Part of a small language model's weights: 2 heads of 128 (1 for keys and values).
Each number is 50 + 10 x the weight over its row's rms, rounded and kept within 0 to 99. Layers, rows and columns count from 0. The size before them is the row's rms in percent of the matrix's.

# gate: layer 5 MLP gate, 704x256, rms 0.152, rows 213-230, columns 128-255
# up: layer 5 MLP up, 704x256, rms 0.152, rows 213-230, columns 128-255
# down: layer 5 MLP down (transposed), 704x256, rms 0.146, rows 213-230, columns 128-255
gate213 102:58 60 23 45 36 52 50 58 40 37 66 57 45 58 39 70 44 41 50 31 26 45 54 61 56 33 31 53 50 39 48 53 61 49 43 54 42 46 45 51 76 53 46 49 46 47 53 42 68 37 39 42 37 39 52 56 58 73 70 55 57 52 49 47 64 51 40 43 29 69 44 49 59 50 52 53 51 46 56 63 52 53 50 61 58 54 46 50 42 53 45 55 50 52 47 42 54 43 59 31 44 72 62 55 58 41 49 45 50 54 71 59 55 46 52 43 60 56 57 59 61 51 51 27 53 57 45 32
up213 098:49 57 47 68 43 52 62 77 30 46 56 53 30 63 48 48 58 48 65 59 51 55 70 50 36 59 35 46 60 67 54 54 45 35 53 56 55 36 45 56 44 56 49 36 50 48 55 61 55 39 44 78 45 49 50 54 49 52 61 50 51 41 62 43 53 40 26 39 53 49 47 41 48 50 51 46 44 53 47 51 42 62 50 56 68 41 58 38 66 52 53 43 52 63 56 52 65 51 57 65 58 72 50 44 63 40 48 50 50 35 40 38 74 41 52 41 73 55 58 56 57 47 67 43 48 30 51 52
down213 101:50 60 54 52 67 44 63 53 53 55 59 59 37 54 55 39 70 55 50 34 40 51 68 60 46 71 56 58 58 41 53 74 44 78 58 41 61 45 50 54 39 58 71 46 45 48 51 54 45 44 46 43 57 45 57 40 72 45 55 49 70 41 39 65 47 49 62 29 63 43 49 49 24 45 39 35 62 48 51 43 54 55 47 36 45 44 48 58 49 64 34 40 37 44 57 51 57 52 49 56 54 35 53 40 48 46 24 62 58 60 51 48 54 61 64 48 41 51 43 56 47 56 63 45 53 52 55 54
gate214 099:41 43 45 48 50 58 67 58 63 68 37 37 49 46 67 49 37 42 43 54 72 47 44 64 40 42 64 39 44 53 75 51 43 55 45 28 60 42 47 48 59 76 59 46 48 52 54 51 54 27 42 46 52 47 64 60 46 64 48 28 63 56 71 38 64 42 53 52 62 37 70 55 49 48 49 44 66 62 62 43 45 50 59 48 42 61 47 41 37 45 44 51 70 54 39 50 60 41 39 51 43 53 29 45 43 62 52 68 63 49 60 52 61 63 63 58 44 55 67 59 59 52 32 56 38 44 48 47
up214 102:39 47 44 56 43 47 59 38 74 43 45 52 66 66 54 57 31 49 43 64 57 42 58 47 36 52 46 57 49 65 61 47 34 53 53 47 60 54 57 51 61 35 47 51 56 58 50 61 53 34 50 42 70 49 36 33 47 40 66 49 62 55 38 52 47 60 42 50 55 43 48 56 38 69 39 56 51 57 53 59 40 54 63 52 40 35 50 55 52 52 49 44 34 60 57 62 57 46 68 28 49 52 32 43 45 59 60 43 41 47 33 55 21 62 54 42 54 53 41 36 50 47 35 54 64 61 43 42
down214 102:39 38 60 40 53 61 71 45 49 62 60 59 58 41 57 54 42 53 50 48 57 41 51 54 41 60 54 67 57 48 69 52 57 35 41 46 50 38 51 35 55 75 59 51 46 34 49 44 55 53 62 39 63 38 38 52 55 48 74 48 44 51 46 40 35 57 39 38 49 51 59 54 53 57 56 46 32 53 36 41 73 50 45 30 49 43 51 54 56 48 44 62 28 59 45 63 54 37 43 35 42 49 39 49 60 48 57 53 60 56 64 49 45 55 50 54 48 57 25 16 46 46 39 45 56 38 63 59
gate215 093:49 40 46 51 59 58 30 50 57 46 57 58 59 57 65 60 57 55 22 58 40 36 61 57 50 27 40 51 53 45 45 48 47 48 51 52 52 60 41 55 42 41 41 49 33 46 41 46 52 52 51 30 48 70 42 50 55 53 35 73 45 50 40 47 51 63 55 56 33 46 38 38 70 67 67 33 55 39 37 43 53 53 65 37 51 40 53 38 48 52 37 61 56 68 54 42 50 43 70 59 65 32 66 58 44 48 63 51 45 37 45 61 42 64 56 40 53 45 57 59 65 55 42 45 68 35 46 42
up215 094:65 57 35 52 57 67 53 57 49 44 47 39 61 64 53 57 49 36 29 47 35 37 45 70 49 42 58 53 46 46 49 42 44 46 50 61 55 50 29 55 53 54 52 42 64 41 50 39 52 60 59 28 49 67 54 58 57 48 42 76 69 38 46 47 45 47 42 52 53 56 46 31 54 61 57 56 58 47 58 52 66 41 64 59 47 34 50 23 43 56 25 40 45 50 58 58 70 52 49 43 45 47 63 45 52 53 60 31 54 49 36 52 38 56 64 44 36 47 65 50 51 49 45 40 62 50 45 42
down215 099:46 58 45 63 33 38 14 31 56 41 48 43 41 40 48 57 34 51 53 64 43 57 45 51 49 58 51 59 45 47 64 48 46 27 53 41 53 66 38 59 50 46 38 53 44 49 49 68 54 65 53 53 57 42 55 54 37 40 60 46 45 32 67 59 51 61 38 60 49 55 50 48 36 45 58 52 49 55 52 35 55 51 54 55 62 58 70 41 56 68 40 66 37 41 31 53 48 59 76 47 70 45 60 56 54 47 47 41 44 64 25 37 39 52 67 55 53 59 49 52 27 46 58 47 78 46 35 42
gate216 104:37 33 57 60 48 49 47 37 44 45 53 52 48 33 65 41 55 38 57 44 53 46 44 52 32 46 61 31 46 50 63 41 48 56 35 62 37 51 41 60 49 34 58 46 35 42 35 51 50 54 52 61 36 47 53 37 50 38 56 53 44 54 63 60 44 44 41 52 45 55 41 48 50 41 62 75 50 40 44 59 45 49 42 37 40 53 43 54 46 43 53 60 54 53 48 31 45 55 44 45 45 38 68 55 46 61 64 55 49 47 47 61 59 62 47 55 30 62 55 66 23 61 59 48 48 57 59 43
up216 104:44 60 43 48 57 28 65 56 46 47 57 44 48 43 54 63 49 48 61 39 49 49 56 71 50 40 36 31 43 47 41 50 45 44 41 72 46 43 63 64 54 51 46 45 52 46 62 56 51 34 53 71 56 41 60 47 59 64 48 49 28 50 54 56 32 46 37 39 51 56 43 53 65 60 53 58 60 58 57 57 58 56 51 51 49 57 44 54 33 45 50 45 52 36 42 57 54 52 45 44 41 48 62 51 54 58 71 41 50 46 51 49 61 50 39 57 70 32 40 50 43 60 61 51 55 49 24 71
down216 104:43 46 41 36 38 60 48 40 55 39 46 58 52 28 52 41 48 54 60 54 37 64 52 50 48 32 61 49 52 42 58 38 49 55 45 39 57 76 49 37 30 54 46 50 29 59 52 57 59 38 39 43 39 37 44 62 41 49 52 42 54 38 33 58 34 48 33 60 55 48 50 53 75 45 57 51 44 46 58 64 63 51 53 53 43 43 35 56 54 42 44 37 50 54 26 40 36 48 62 66 50 51 47 61 67 46 54 42 44 53 39 39 31 54 55 65 58 54 43 63 64 46 37 49 49 62 56 53
gate217 097:46 39 47 48 35 58 54 57 45 40 62 58 52 58 46 52 62 47 44 58 46 45 58 57 48 47 54 53 42 47 58 43 30 59 48 58 62 74 60 63 63 46 51 43 50 54 59 51 49 67 53 44 34 77 33 56 50 60 42 34 71 52 47 54 41 47 51 37 38 52 43 37 49 61 64 36 36 41 48 42 35 30 47 34 45 58 65 53 40 39 37 52 62 50 53 46 51 64 54 48 47 56 49 47 41 30 59 56 42 32 56 61 54 56 65 57 50 54 43 46 43 59 60 41 58 56 49 40
up217 107:59 50 44 47 51 40 52 32 45 54 64 43 45 50 38 51 64 40 42 32 32 35 52 51 60 51 62 37 72 44 33 42 52 70 35 74 49 54 59 49 44 69 44 38 51 57 57 50 55 60 49 74 50 57 60 43 59 61 54 39 40 55 59 39 42 29 58 62 38 58 56 44 54 57 73 60 52 35 47 43 57 57 41 36 49 50 76 35 59 48 55 64 49 55 39 53 56 44 61 50 63 58 48 61 47 54 49 72 53 50 47 50 40 35 44 43 52 60 50 37 46 57 45 55 44 33 55 82
down217 103:52 31 51 44 47 37 48 41 50 55 36 40 69 55 22 64 57 44 53 53 50 46 54 63 56 53 58 64 37 54 48 44 47 00 42 55 53 52 39 38 47 45 51 60 53 43 58 52 45 69 33 52 51 46 37 46 52 44 63 51 50 57 56 61 40 46 53 64 41 51 70 53 36 41 58 61 50 57 48 39 48 47 52 56 66 34 39 39 32 35 50 63 46 59 55 48 55 49 34 60 43 55 49 48 58 66 53 38 53 24 59 45 52 50 35 54 40 58 39 50 58 60 60 63 42 55 41 55
gate218 100:44 64 43 59 39 45 55 51 38 52 61 61 54 50 45 63 46 55 40 42 40 50 39 51 58 61 43 35 69 65 56 58 38 54 51 68 55 44 59 58 57 50 46 44 41 51 49 47 43 44 51 44 54 56 63 52 53 68 36 51 66 49 34 55 47 47 48 59 57 30 49 42 53 52 54 61 56 59 43 53 63 63 43 50 52 63 65 35 57 55 38 48 49 56 41 69 67 61 41 50 45 43 35 53 50 43 52 58 64 41 45 40 35 68 65 52 53 36 60 45 43 46 36 52 50 54 61 57
up218 102:50 50 34 55 38 53 55 51 50 52 37 24 65 53 53 34 46 51 44 53 47 47 44 46 62 54 54 39 49 41 32 52 59 39 50 67 42 58 52 40 55 50 50 53 56 77 40 64 40 44 62 37 60 57 56 62 50 30 47 47 42 59 46 51 67 51 49 50 43 60 30 31 38 55 49 57 44 48 56 53 47 59 55 36 36 83 45 37 60 55 49 54 60 53 41 54 59 45 35 43 41 30 38 65 45 43 48 42 61 48 62 56 63 51 60 57 60 41 59 44 49 53 58 61 58 45 44 54
down218 104:71 38 34 55 56 42 53 57 68 53 43 56 57 38 48 77 49 56 49 53 34 58 41 50 49 40 48 66 56 50 40 31 42 41 49 44 64 61 58 65 42 37 57 49 30 54 47 52 48 66 41 52 57 45 54 56 53 41 49 59 56 50 51 42 21 57 44 48 72 62 38 48 46 31 49 45 59 51 42 53 52 66 61 47 51 46 49 54 59 32 47 64 45 37 42 53 38 55 39 57 50 40 56 30 51 38 66 42 68 38 38 50 35 56 31 56 51 42 56 55 52 39 46 55 53 59 41 54
gate219 102:29 49 46 45 43 65 50 51 38 62 38 32 64 46 56 57 45 60 39 57 56 36 62 51 46 42 35 49 49 36 39 46 62 39 35 51 55 71 69 59 64 36 37 39 32 49 46 57 56 47 47 57 49 48 66 49 52 49 34 56 67 59 36 59 73 59 60 54 46 69 54 52 66 41 52 57 42 48 55 48 57 42 52 38 43 67 69 42 57 42 38 33 40 56 61 46 55 40 43 37 42 58 56 43 26 60 61 45 34 52 57 59 51 49 58 53 54 65 56 41 40 40 46 49 46 60 64 48
up219 100:56 44 44 46 43 35 53 40 58 40 33 43 43 50 62 39 49 43 60 38 45 53 44 43 38 52 64 79 64 61 46 51 53 48 53 56 59 35 56 46 43 55 53 41 46 55 43 50 47 51 46 71 26 59 55 56 43 43 44 47 48 47 75 49 32 38 36 45 54 61 57 44 45 51 58 45 59 68 24 57 50 55 39 48 55 51 53 52 61 48 41 38 47 43 59 61 49 50 43 43 50 45 45 50 66 59 31 51 45 43 41 62 44 37 56 58 43 43 57 48 60 46 69 41 58 58 43 33
down219 102:68 47 53 68 58 57 38 38 56 53 45 38 49 50 68 56 50 62 39 59 49 53 46 62 49 47 51 53 59 53 64 58 44 62 55 54 43 61 53 64 37 60 37 32 57 43 38 51 37 44 43 40 71 51 57 49 69 38 56 46 35 43 33 47 61 64 67 48 50 24 60 59 43 28 48 56 66 49 32 55 39 34 44 53 43 45 56 46 36 70 55 66 57 42 54 68 45 69 47 55 49 42 53 60 32 47 35 48 48 57 45 53 47 41 57 42 37 26 67 49 54 42 53 59 60 53 39 76
gate220 095:56 53 64 43 51 58 50 52 49 23 34 30 38 58 70 44 79 39 55 44 65 54 40 51 36 55 46 43 60 51 55 37 48 35 48 55 50 56 45 76 58 68 48 56 47 54 56 56 46 48 50 73 39 45 73 36 50 49 51 54 53 39 49 32 49 62 52 51 41 45 58 54 55 44 37 51 57 61 54 48 47 52 55 70 43 39 43 72 42 54 53 50 45 62 63 65 64 34 57 50 70 58 57 29 57 52 60 45 70 50 31 48 50 56 71 49 46 54 53 55 55 54 57 50 48 41 59 48
up220 098:59 52 58 40 58 61 50 40 46 44 54 40 48 53 54 46 50 43 50 39 61 54 57 58 56 60 47 62 46 37 39 53 35 49 59 38 62 45 58 34 36 50 50 49 52 41 49 48 59 70 60 27 61 62 51 51 61 44 39 34 70 41 43 41 67 41 44 54 35 43 63 49 43 57 45 59 52 63 57 35 53 48 43 65 47 56 60 35 57 56 51 43 44 33 46 61 29 51 35 60 41 30 38 46 55 43 47 46 57 44 66 48 55 37 50 50 52 70 31 38 46 56 63 33 52 60 53 36
down220 094:30 70 54 55 52 41 49 45 60 49 46 52 36 49 49 57 41 55 44 52 46 37 54 60 33 63 43 62 59 41 38 59 44 66 29 72 55 50 50 58 48 42 62 55 30 54 22 31 42 45 58 58 43 59 44 60 59 48 57 54 52 72 62 47 46 34 57 46 60 68 24 47 64 45 57 47 70 42 41 65 51 65 41 39 58 52 34 34 37 70 59 68 50 57 36 56 64 42 63 46 45 49 43 50 62 52 51 55 55 49 46 46 46 65 55 47 61 51 46 51 56 55 20 49 47 44 39 40
gate221 102:56 52 53 44 43 43 48 49 62 55 62 64 55 43 49 43 58 44 44 45 42 42 37 55 63 43 50 58 51 44 50 58 35 51 55 55 57 40 41 57 53 69 43 49 46 49 45 69 42 52 45 47 57 49 61 53 63 56 39 52 60 65 50 40 71 63 53 52 55 52 37 74 41 54 44 56 47 41 50 54 54 43 58 46 59 57 41 69 50 34 47 49 61 42 52 23 51 68 39 62 56 62 40 31 62 50 62 55 48 55 48 44 63 44 47 60 58 57 42 50 48 34 39 54 57 44 50 51
up221 103:47 36 56 47 44 45 54 52 42 52 50 41 40 57 67 49 69 41 41 50 52 46 49 38 40 48 53 61 51 41 49 49 22 53 55 27 43 41 53 50 50 77 52 55 49 55 53 32 42 44 54 54 51 55 42 54 55 57 44 44 60 45 56 62 52 59 45 58 38 62 36 49 54 36 50 52 76 47 47 49 53 55 58 62 46 46 38 52 60 57 49 58 50 39 54 50 44 53 46 37 49 50 50 57 41 53 45 40 45 52 59 52 53 43 51 37 48 22 35 56 24 41 61 70 64 67 50 40
down221 103:62 62 50 56 34 42 67 44 42 57 39 44 41 57 37 50 58 24 66 55 38 39 47 52 46 49 41 72 51 55 54 48 54 58 43 63 63 54 50 54 41 54 46 41 50 48 39 64 60 37 45 53 50 57 46 59 37 35 37 41 49 46 59 67 33 50 61 31 56 53 47 69 51 71 21 69 51 38 36 40 71 54 34 61 53 45 49 49 53 68 39 36 54 46 66 47 53 36 36 34 31 43 42 52 45 53 57 73 64 60 68 44 53 65 59 37 62 45 47 31 55 48 43 49 58 50 49 55
gate222 097:46 53 46 41 65 48 46 49 48 48 42 44 35 50 63 57 55 46 62 43 36 41 49 31 52 30 46 32 58 46 52 59 46 56 55 59 50 53 47 48 59 54 36 31 51 55 58 47 60 36 63 47 41 45 37 43 54 45 48 51 75 40 65 60 68 58 51 50 53 41 44 63 50 42 67 54 42 44 60 46 44 38 40 53 54 38 29 51 42 66 43 35 49 54 44 71 40 60 54 40 43 29 43 54 41 57 56 37 41 67 52 60 53 73 50 60 36 29 67 53 55 51 33 44 52 55 47 42
up222 098:44 44 49 40 43 50 43 67 58 58 54 56 65 50 59 50 60 44 29 70 59 73 50 37 56 44 48 45 49 47 49 44 39 47 52 47 57 48 39 39 63 49 55 58 54 17 34 53 44 62 36 46 66 59 54 62 46 46 54 46 50 56 47 54 55 59 50 62 60 61 47 69 41 61 51 56 54 56 44 38 51 59 51 47 61 59 33 55 46 56 34 62 45 56 30 42 51 48 39 40 58 59 59 41 61 40 49 68 58 50 43 48 46 35 38 52 60 59 55 39 43 38 53 59 56 64 49 45
down222 099:52 47 44 40 56 31 49 74 39 36 34 41 44 40 54 49 47 33 47 44 66 59 55 56 41 45 48 64 51 44 52 41 33 43 49 36 55 67 45 55 67 66 68 60 61 59 34 70 59 44 47 46 40 63 38 46 45 39 59 69 54 49 57 41 39 61 50 54 61 53 35 62 51 41 28 45 56 36 56 37 45 53 41 67 51 48 42 44 51 44 52 40 60 46 53 62 33 57 31 53 64 49 44 39 25 51 44 54 42 50 44 57 46 63 50 51 52 46 48 60 66 42 51 56 38 41 42 45
gate223 089:39 44 57 62 55 52 60 46 44 45 62 40 30 37 49 46 63 49 39 55 44 39 53 51 44 61 44 50 73 52 58 76 62 41 32 49 57 53 44 53 57 32 43 35 62 37 40 48 45 59 57 44 42 52 45 61 50 38 65 53 49 57 37 57 57 69 41 48 59 62 75 50 38 30 31 41 47 47 50 35 45 58 54 57 44 42 50 41 49 58 39 41 37 59 47 53 46 51 38 51 47 45 64 53 44 38 43 58 53 46 47 59 55 44 75 54 40 57 51 65 35 51 57 48 63 30 40 64
up223 099:57 50 49 24 44 66 49 45 36 64 35 53 43 52 40 69 53 70 43 28 31 19 55 56 53 65 59 44 58 62 53 63 34 53 58 63 62 45 36 54 44 66 46 38 53 56 46 38 39 52 46 51 41 40 76 57 44 53 40 40 48 53 43 65 51 59 63 67 55 45 40 43 40 46 41 66 62 42 37 49 46 34 52 45 46 51 41 66 58 64 32 49 36 49 47 41 58 32 69 56 41 70 35 54 43 55 56 43 39 52 39 48 43 48 68 47 46 36 50 48 45 55 35 43 53 48 53 59
down223 094:48 51 59 49 56 55 48 35 43 57 67 49 62 48 52 42 57 57 53 53 45 41 53 47 65 65 52 66 56 50 52 51 40 12 44 48 65 37 47 39 41 57 59 53 58 47 42 52 47 54 62 49 45 71 70 52 49 65 32 65 32 39 62 44 54 50 49 43 52 61 37 33 59 49 54 50 44 47 53 31 46 42 58 38 37 42 50 45 45 42 63 60 45 47 46 43 60 69 36 46 40 42 36 44 57 39 41 63 44 25 54 74 50 59 65 55 56 37 50 61 57 62 43 54 44 33 59 32
gate224 094:50 57 50 47 64 60 57 47 42 62 55 42 70 55 40 61 30 51 69 42 56 51 45 52 50 39 38 55 58 45 60 54 54 45 40 44 56 66 53 47 51 59 67 51 58 33 60 45 66 39 63 28 44 58 54 59 40 49 24 48 53 53 50 47 51 41 56 51 38 46 67 61 49 44 32 40 56 42 55 51 54 52 46 62 34 42 47 41 52 40 39 39 59 41 58 39 54 52 46 42 59 46 45 46 58 54 36 49 57 65 50 40 40 51 34 50 39 58 51 56 39 51 24 48 57 42 48 29
up224 097:45 54 46 49 53 60 54 59 50 50 44 40 47 50 40 29 55 58 42 45 47 58 58 61 55 58 48 57 55 61 49 46 46 53 59 39 62 45 56 26 59 62 51 47 37 45 26 47 54 60 43 61 57 55 56 45 49 50 38 44 41 29 32 54 38 65 53 47 40 51 36 34 55 42 45 43 44 57 44 49 53 49 45 42 48 40 60 81 30 60 58 72 38 59 49 53 28 31 60 66 32 43 78 60 42 57 49 42 54 42 50 61 62 35 54 38 57 59 45 40 61 39 33 55 64 53 68 48
down224 094:51 68 47 54 59 47 50 41 42 58 62 35 33 34 54 58 58 58 40 50 52 43 66 50 73 62 34 66 47 69 61 41 49 71 59 34 63 47 56 64 53 48 55 56 49 66 37 57 51 58 52 33 58 46 47 60 58 61 45 62 50 47 38 35 41 54 67 52 38 51 46 50 46 41 42 54 55 57 37 52 37 27 46 55 33 45 44 45 54 54 32 59 54 24 65 46 49 49 50 40 52 67 63 50 38 51 52 53 62 42 41 61 41 34 51 46 50 47 56 69 36 37 65 40 60 53 48 76
gate225 099:55 55 53 36 49 50 23 57 54 34 65 51 65 54 58 60 62 44 45 38 60 52 47 61 52 53 59 41 34 44 60 55 50 37 45 60 53 70 44 53 69 35 64 41 43 32 58 42 34 41 40 41 48 51 46 50 43 44 41 60 48 45 35 47 38 58 58 60 45 47 53 56 67 60 31 68 42 55 46 53 56 43 45 43 58 75 43 42 48 53 47 70 57 58 52 60 44 59 44 66 35 33 56 37 49 42 41 39 61 49 43 41 24 44 40 46 63 52 48 52 55 52 35 35 47 40 40 43
up225 099:48 49 49 51 58 67 55 31 36 55 47 45 47 33 43 68 46 36 61 53 35 57 51 51 48 41 60 51 49 54 59 52 60 35 48 70 53 41 55 44 32 34 48 67 67 39 49 38 51 47 55 37 50 28 43 56 38 56 47 46 51 57 41 52 65 55 63 55 59 56 44 40 37 48 59 52 53 41 52 44 36 54 34 58 64 52 58 60 46 27 46 41 56 46 62 61 46 50 47 32 55 52 68 61 54 53 49 35 53 43 17 59 53 40 47 54 59 62 48 60 47 49 47 58 50 43 44 64
down225 099:51 42 37 61 61 52 24 47 51 45 41 41 58 44 42 54 51 49 41 53 62 63 29 40 50 50 40 45 64 37 54 69 35 54 24 37 55 54 58 56 55 55 57 54 49 66 47 41 39 60 47 46 55 40 56 36 38 48 38 48 28 53 60 46 64 40 46 57 47 42 43 31 60 47 54 46 54 72 49 56 47 45 45 56 55 65 39 51 65 48 37 41 44 45 47 66 64 59 48 45 46 35 52 72 55 53 45 31 39 46 49 60 46 37 51 53 39 72 55 32 70 55 68 56 47 37 52 50
gate226 091:57 38 73 59 38 37 52 37 46 47 53 54 63 53 45 50 44 38 50 49 44 50 49 54 68 42 62 55 36 49 42 51 49 52 59 61 47 60 44 45 61 40 68 49 57 62 41 51 49 54 38 57 58 44 50 51 73 65 54 51 46 44 54 60 47 51 54 63 53 72 45 37 62 50 39 52 67 45 55 38 79 37 53 38 46 47 56 41 43 44 48 42 48 41 51 36 56 66 54 57 59 27 51 54 56 51 36 46 57 51 54 40 67 47 46 41 37 47 62 37 42 55 49 51 66 35 57 63
up226 098:46 58 49 36 50 61 73 35 62 44 46 55 43 38 49 50 58 37 48 65 55 43 69 52 48 41 44 49 53 48 58 50 37 52 48 53 61 40 40 34 51 55 44 57 53 43 48 43 45 62 49 50 49 70 42 60 32 44 37 42 44 44 28 61 52 51 32 42 44 54 46 46 53 48 29 66 49 33 47 41 46 48 45 48 48 54 43 27 55 57 77 44 37 57 46 53 57 59 53 51 44 55 53 49 60 52 35 67 56 42 56 48 63 59 59 54 64 58 44 42 54 44 43 60 46 69 62 78
down226 101:39 43 44 57 51 48 53 41 58 62 35 53 38 62 32 52 48 58 61 42 72 57 52 59 66 65 56 32 55 47 63 47 46 58 46 40 67 38 51 57 53 57 57 66 64 51 71 50 44 60 41 39 58 40 43 47 53 48 50 64 66 51 56 68 58 66 50 41 49 48 68 47 54 50 53 49 64 40 41 60 34 44 66 48 30 52 48 45 49 53 44 35 41 47 31 58 56 51 49 65 77 46 49 54 55 57 70 55 43 49 52 47 49 53 54 39 48 46 66 54 50 50 32 50 45 49 57 48
gate227 106:58 49 75 53 48 42 62 45 50 58 69 59 44 59 42 55 51 47 59 56 51 49 42 55 55 57 45 29 47 55 70 45 46 56 46 42 34 34 65 61 57 51 51 55 60 50 49 38 49 41 84 39 64 35 48 46 57 48 59 51 41 53 43 58 55 48 61 40 49 67 43 47 49 40 50 54 29 61 37 70 48 58 54 38 44 47 52 55 50 55 51 60 50 63 79 48 39 38 39 58 54 48 46 39 39 44 71 51 71 48 43 54 49 55 70 51 61 52 63 39 75 59 61 45 46 65 46 32
up227 100:48 55 59 47 40 55 41 31 55 47 59 50 42 49 37 50 65 46 51 59 74 60 52 41 60 55 54 56 50 47 58 77 43 40 66 45 34 51 50 46 54 62 46 82 41 44 50 53 51 49 60 53 46 36 41 57 58 51 59 38 46 59 43 50 55 40 41 44 40 36 40 25 33 47 49 57 57 52 43 34 49 42 43 45 58 44 42 70 39 73 49 45 39 54 35 57 62 58 60 55 49 62 61 31 37 55 60 57 42 40 40 34 56 65 47 43 46 45 42 49 24 69 36 59 76 46 49 55
down227 097:50 46 66 36 43 47 55 61 44 58 58 33 51 52 40 57 40 24 54 47 65 45 48 52 48 49 54 67 46 66 68 50 69 38 51 63 40 68 44 51 62 59 52 46 70 39 59 49 52 52 60 50 44 61 54 53 64 52 32 32 46 24 44 50 63 58 39 37 39 41 58 35 62 50 68 32 53 53 44 63 55 44 47 82 31 48 49 51 52 47 44 65 37 47 63 58 57 59 49 60 42 51 56 51 52 42 61 24 37 59 46 44 50 46 53 52 45 54 56 62 49 62 43 62 40 53 60 53
gate228 104:51 39 68 33 52 43 49 52 52 65 61 64 57 43 59 59 31 43 41 53 34 62 38 58 69 33 55 40 41 60 49 37 56 50 66 49 57 33 65 61 75 51 61 41 56 49 49 35 42 51 43 50 49 55 48 41 43 47 31 50 60 54 38 54 38 53 46 54 72 45 42 65 40 48 49 58 61 61 49 56 43 36 61 47 58 50 58 46 38 35 63 53 69 52 51 46 46 58 42 70 51 50 48 37 36 60 41 70 29 36 55 42 56 54 41 46 48 53 44 37 47 51 51 50 48 51 34 61
up228 102:45 57 64 33 46 53 58 54 54 62 47 62 40 51 39 46 54 37 70 41 37 48 43 47 71 39 33 54 50 55 52 35 62 57 57 51 62 42 68 62 62 69 44 38 27 44 48 45 38 41 57 29 38 37 35 62 50 72 48 48 48 52 45 50 39 66 42 54 46 52 44 36 67 52 60 42 58 52 30 43 53 42 61 62 63 59 46 54 35 39 61 67 45 58 43 41 64 47 42 44 62 65 46 60 46 55 58 56 40 51 38 42 49 49 38 37 49 58 36 44 59 26 64 46 59 59 51 33
down228 102:59 29 47 49 25 41 47 54 49 45 47 78 57 68 58 56 49 62 33 44 34 56 52 43 52 55 53 34 65 54 59 51 57 31 39 56 72 40 62 41 41 49 48 60 48 24 43 54 44 57 34 43 65 49 59 50 52 36 43 53 53 55 41 41 43 55 43 51 39 45 43 34 56 50 38 55 34 63 60 52 53 49 48 29 54 47 54 40 45 53 42 36 44 65 51 36 53 44 48 68 57 47 53 45 53 53 47 44 45 37 55 45 27 54 35 40 60 41 45 47 69 51 46 62 54 56 46 62
gate229 100:37 28 63 47 67 47 45 53 54 52 50 29 35 44 66 47 58 41 44 52 52 50 53 47 54 48 62 49 50 50 48 58 45 43 43 42 53 53 50 56 48 50 45 47 52 48 52 51 58 49 58 44 43 34 45 48 63 48 37 47 41 36 48 53 54 71 33 66 52 41 42 71 69 50 70 55 53 55 46 46 47 48 49 42 60 53 43 55 56 60 48 53 24 59 45 37 56 43 28 49 68 50 52 26 59 55 55 45 68 50 47 60 37 52 43 34 49 66 63 50 63 43 55 44 49 62 48 55
up229 102:39 47 42 46 30 48 61 67 55 47 85 61 40 54 39 55 36 66 35 61 59 57 49 41 55 54 48 31 57 27 52 46 41 37 55 45 41 50 50 69 50 38 47 65 42 49 31 52 46 47 44 58 43 42 57 40 49 47 48 41 54 66 55 55 62 31 55 44 56 54 45 39 42 47 43 43 60 45 36 66 44 39 60 62 57 43 47 43 51 42 38 37 43 29 46 52 38 40 40 43 50 49 50 44 51 50 50 64 40 40 55 36 50 54 61 52 49 54 34 46 25 42 48 34 48 28 42 32
down229 105:40 46 47 55 39 50 34 57 54 57 59 57 49 56 37 48 64 52 40 38 59 45 41 36 46 54 67 26 58 63 50 59 67 68 38 53 43 75 47 43 65 52 54 54 57 42 53 45 43 58 60 50 61 36 42 46 48 47 46 63 54 51 32 31 51 37 68 49 49 54 44 29 49 38 50 44 34 54 35 34 56 54 47 50 54 42 45 51 57 52 27 69 42 57 29 40 51 34 49 73 52 41 49 50 49 42 71 49 39 32 60 53 40 33 50 59 35 56 61 46 47 38 52 39 53 41 62 54
gate230 094:44 32 51 46 39 50 72 55 42 35 65 33 62 51 53 56 45 46 60 83 43 55 55 54 40 45 45 54 50 53 55 65 57 57 39 56 46 46 32 61 59 50 42 59 59 43 58 51 47 42 67 49 39 60 67 68 39 50 55 40 45 61 41 57 75 43 51 52 26 47 60 44 51 60 39 51 57 75 48 37 45 61 55 37 63 56 48 49 38 63 65 61 55 43 45 66 52 56 51 45 51 49 58 41 54 56 58 64 51 38 47 52 60 52 58 42 55 51 38 41 56 52 61 46 50 48 54 35
up230 098:50 47 60 55 56 59 36 45 48 46 62 58 61 84 56 60 55 53 57 79 48 76 49 33 39 50 54 41 43 38 34 63 62 41 45 47 57 62 58 58 42 52 36 74 61 45 53 34 42 31 57 31 60 63 45 47 42 40 58 51 70 53 50 52 47 42 68 53 38 48 52 50 43 42 47 43 51 39 58 36 53 35 52 38 71 47 27 38 53 63 48 48 46 40 57 37 50 50 41 43 51 53 42 53 45 65 71 31 43 47 40 52 41 57 70 46 54 48 46 55 46 54 59 49 66 49 64 40
down230 096:39 60 42 52 47 44 41 37 51 44 53 39 56 64 49 41 50 31 65 46 34 49 51 59 39 52 52 29 50 57 55 55 64 38 53 65 37 51 60 59 67 63 32 61 55 33 60 54 47 46 57 43 45 53 48 54 37 62 48 64 51 68 56 42 45 57 47 53 58 63 47 47 61 47 53 51 63 50 38 37 45 50 44 26 46 29 53 41 38 50 51 51 37 50 47 47 59 38 61 62 51 43 63 46 49 59 51 47 57 71 51 61 43 56 49 38 36 37 32 53 74 49 56 60 54 66 47 43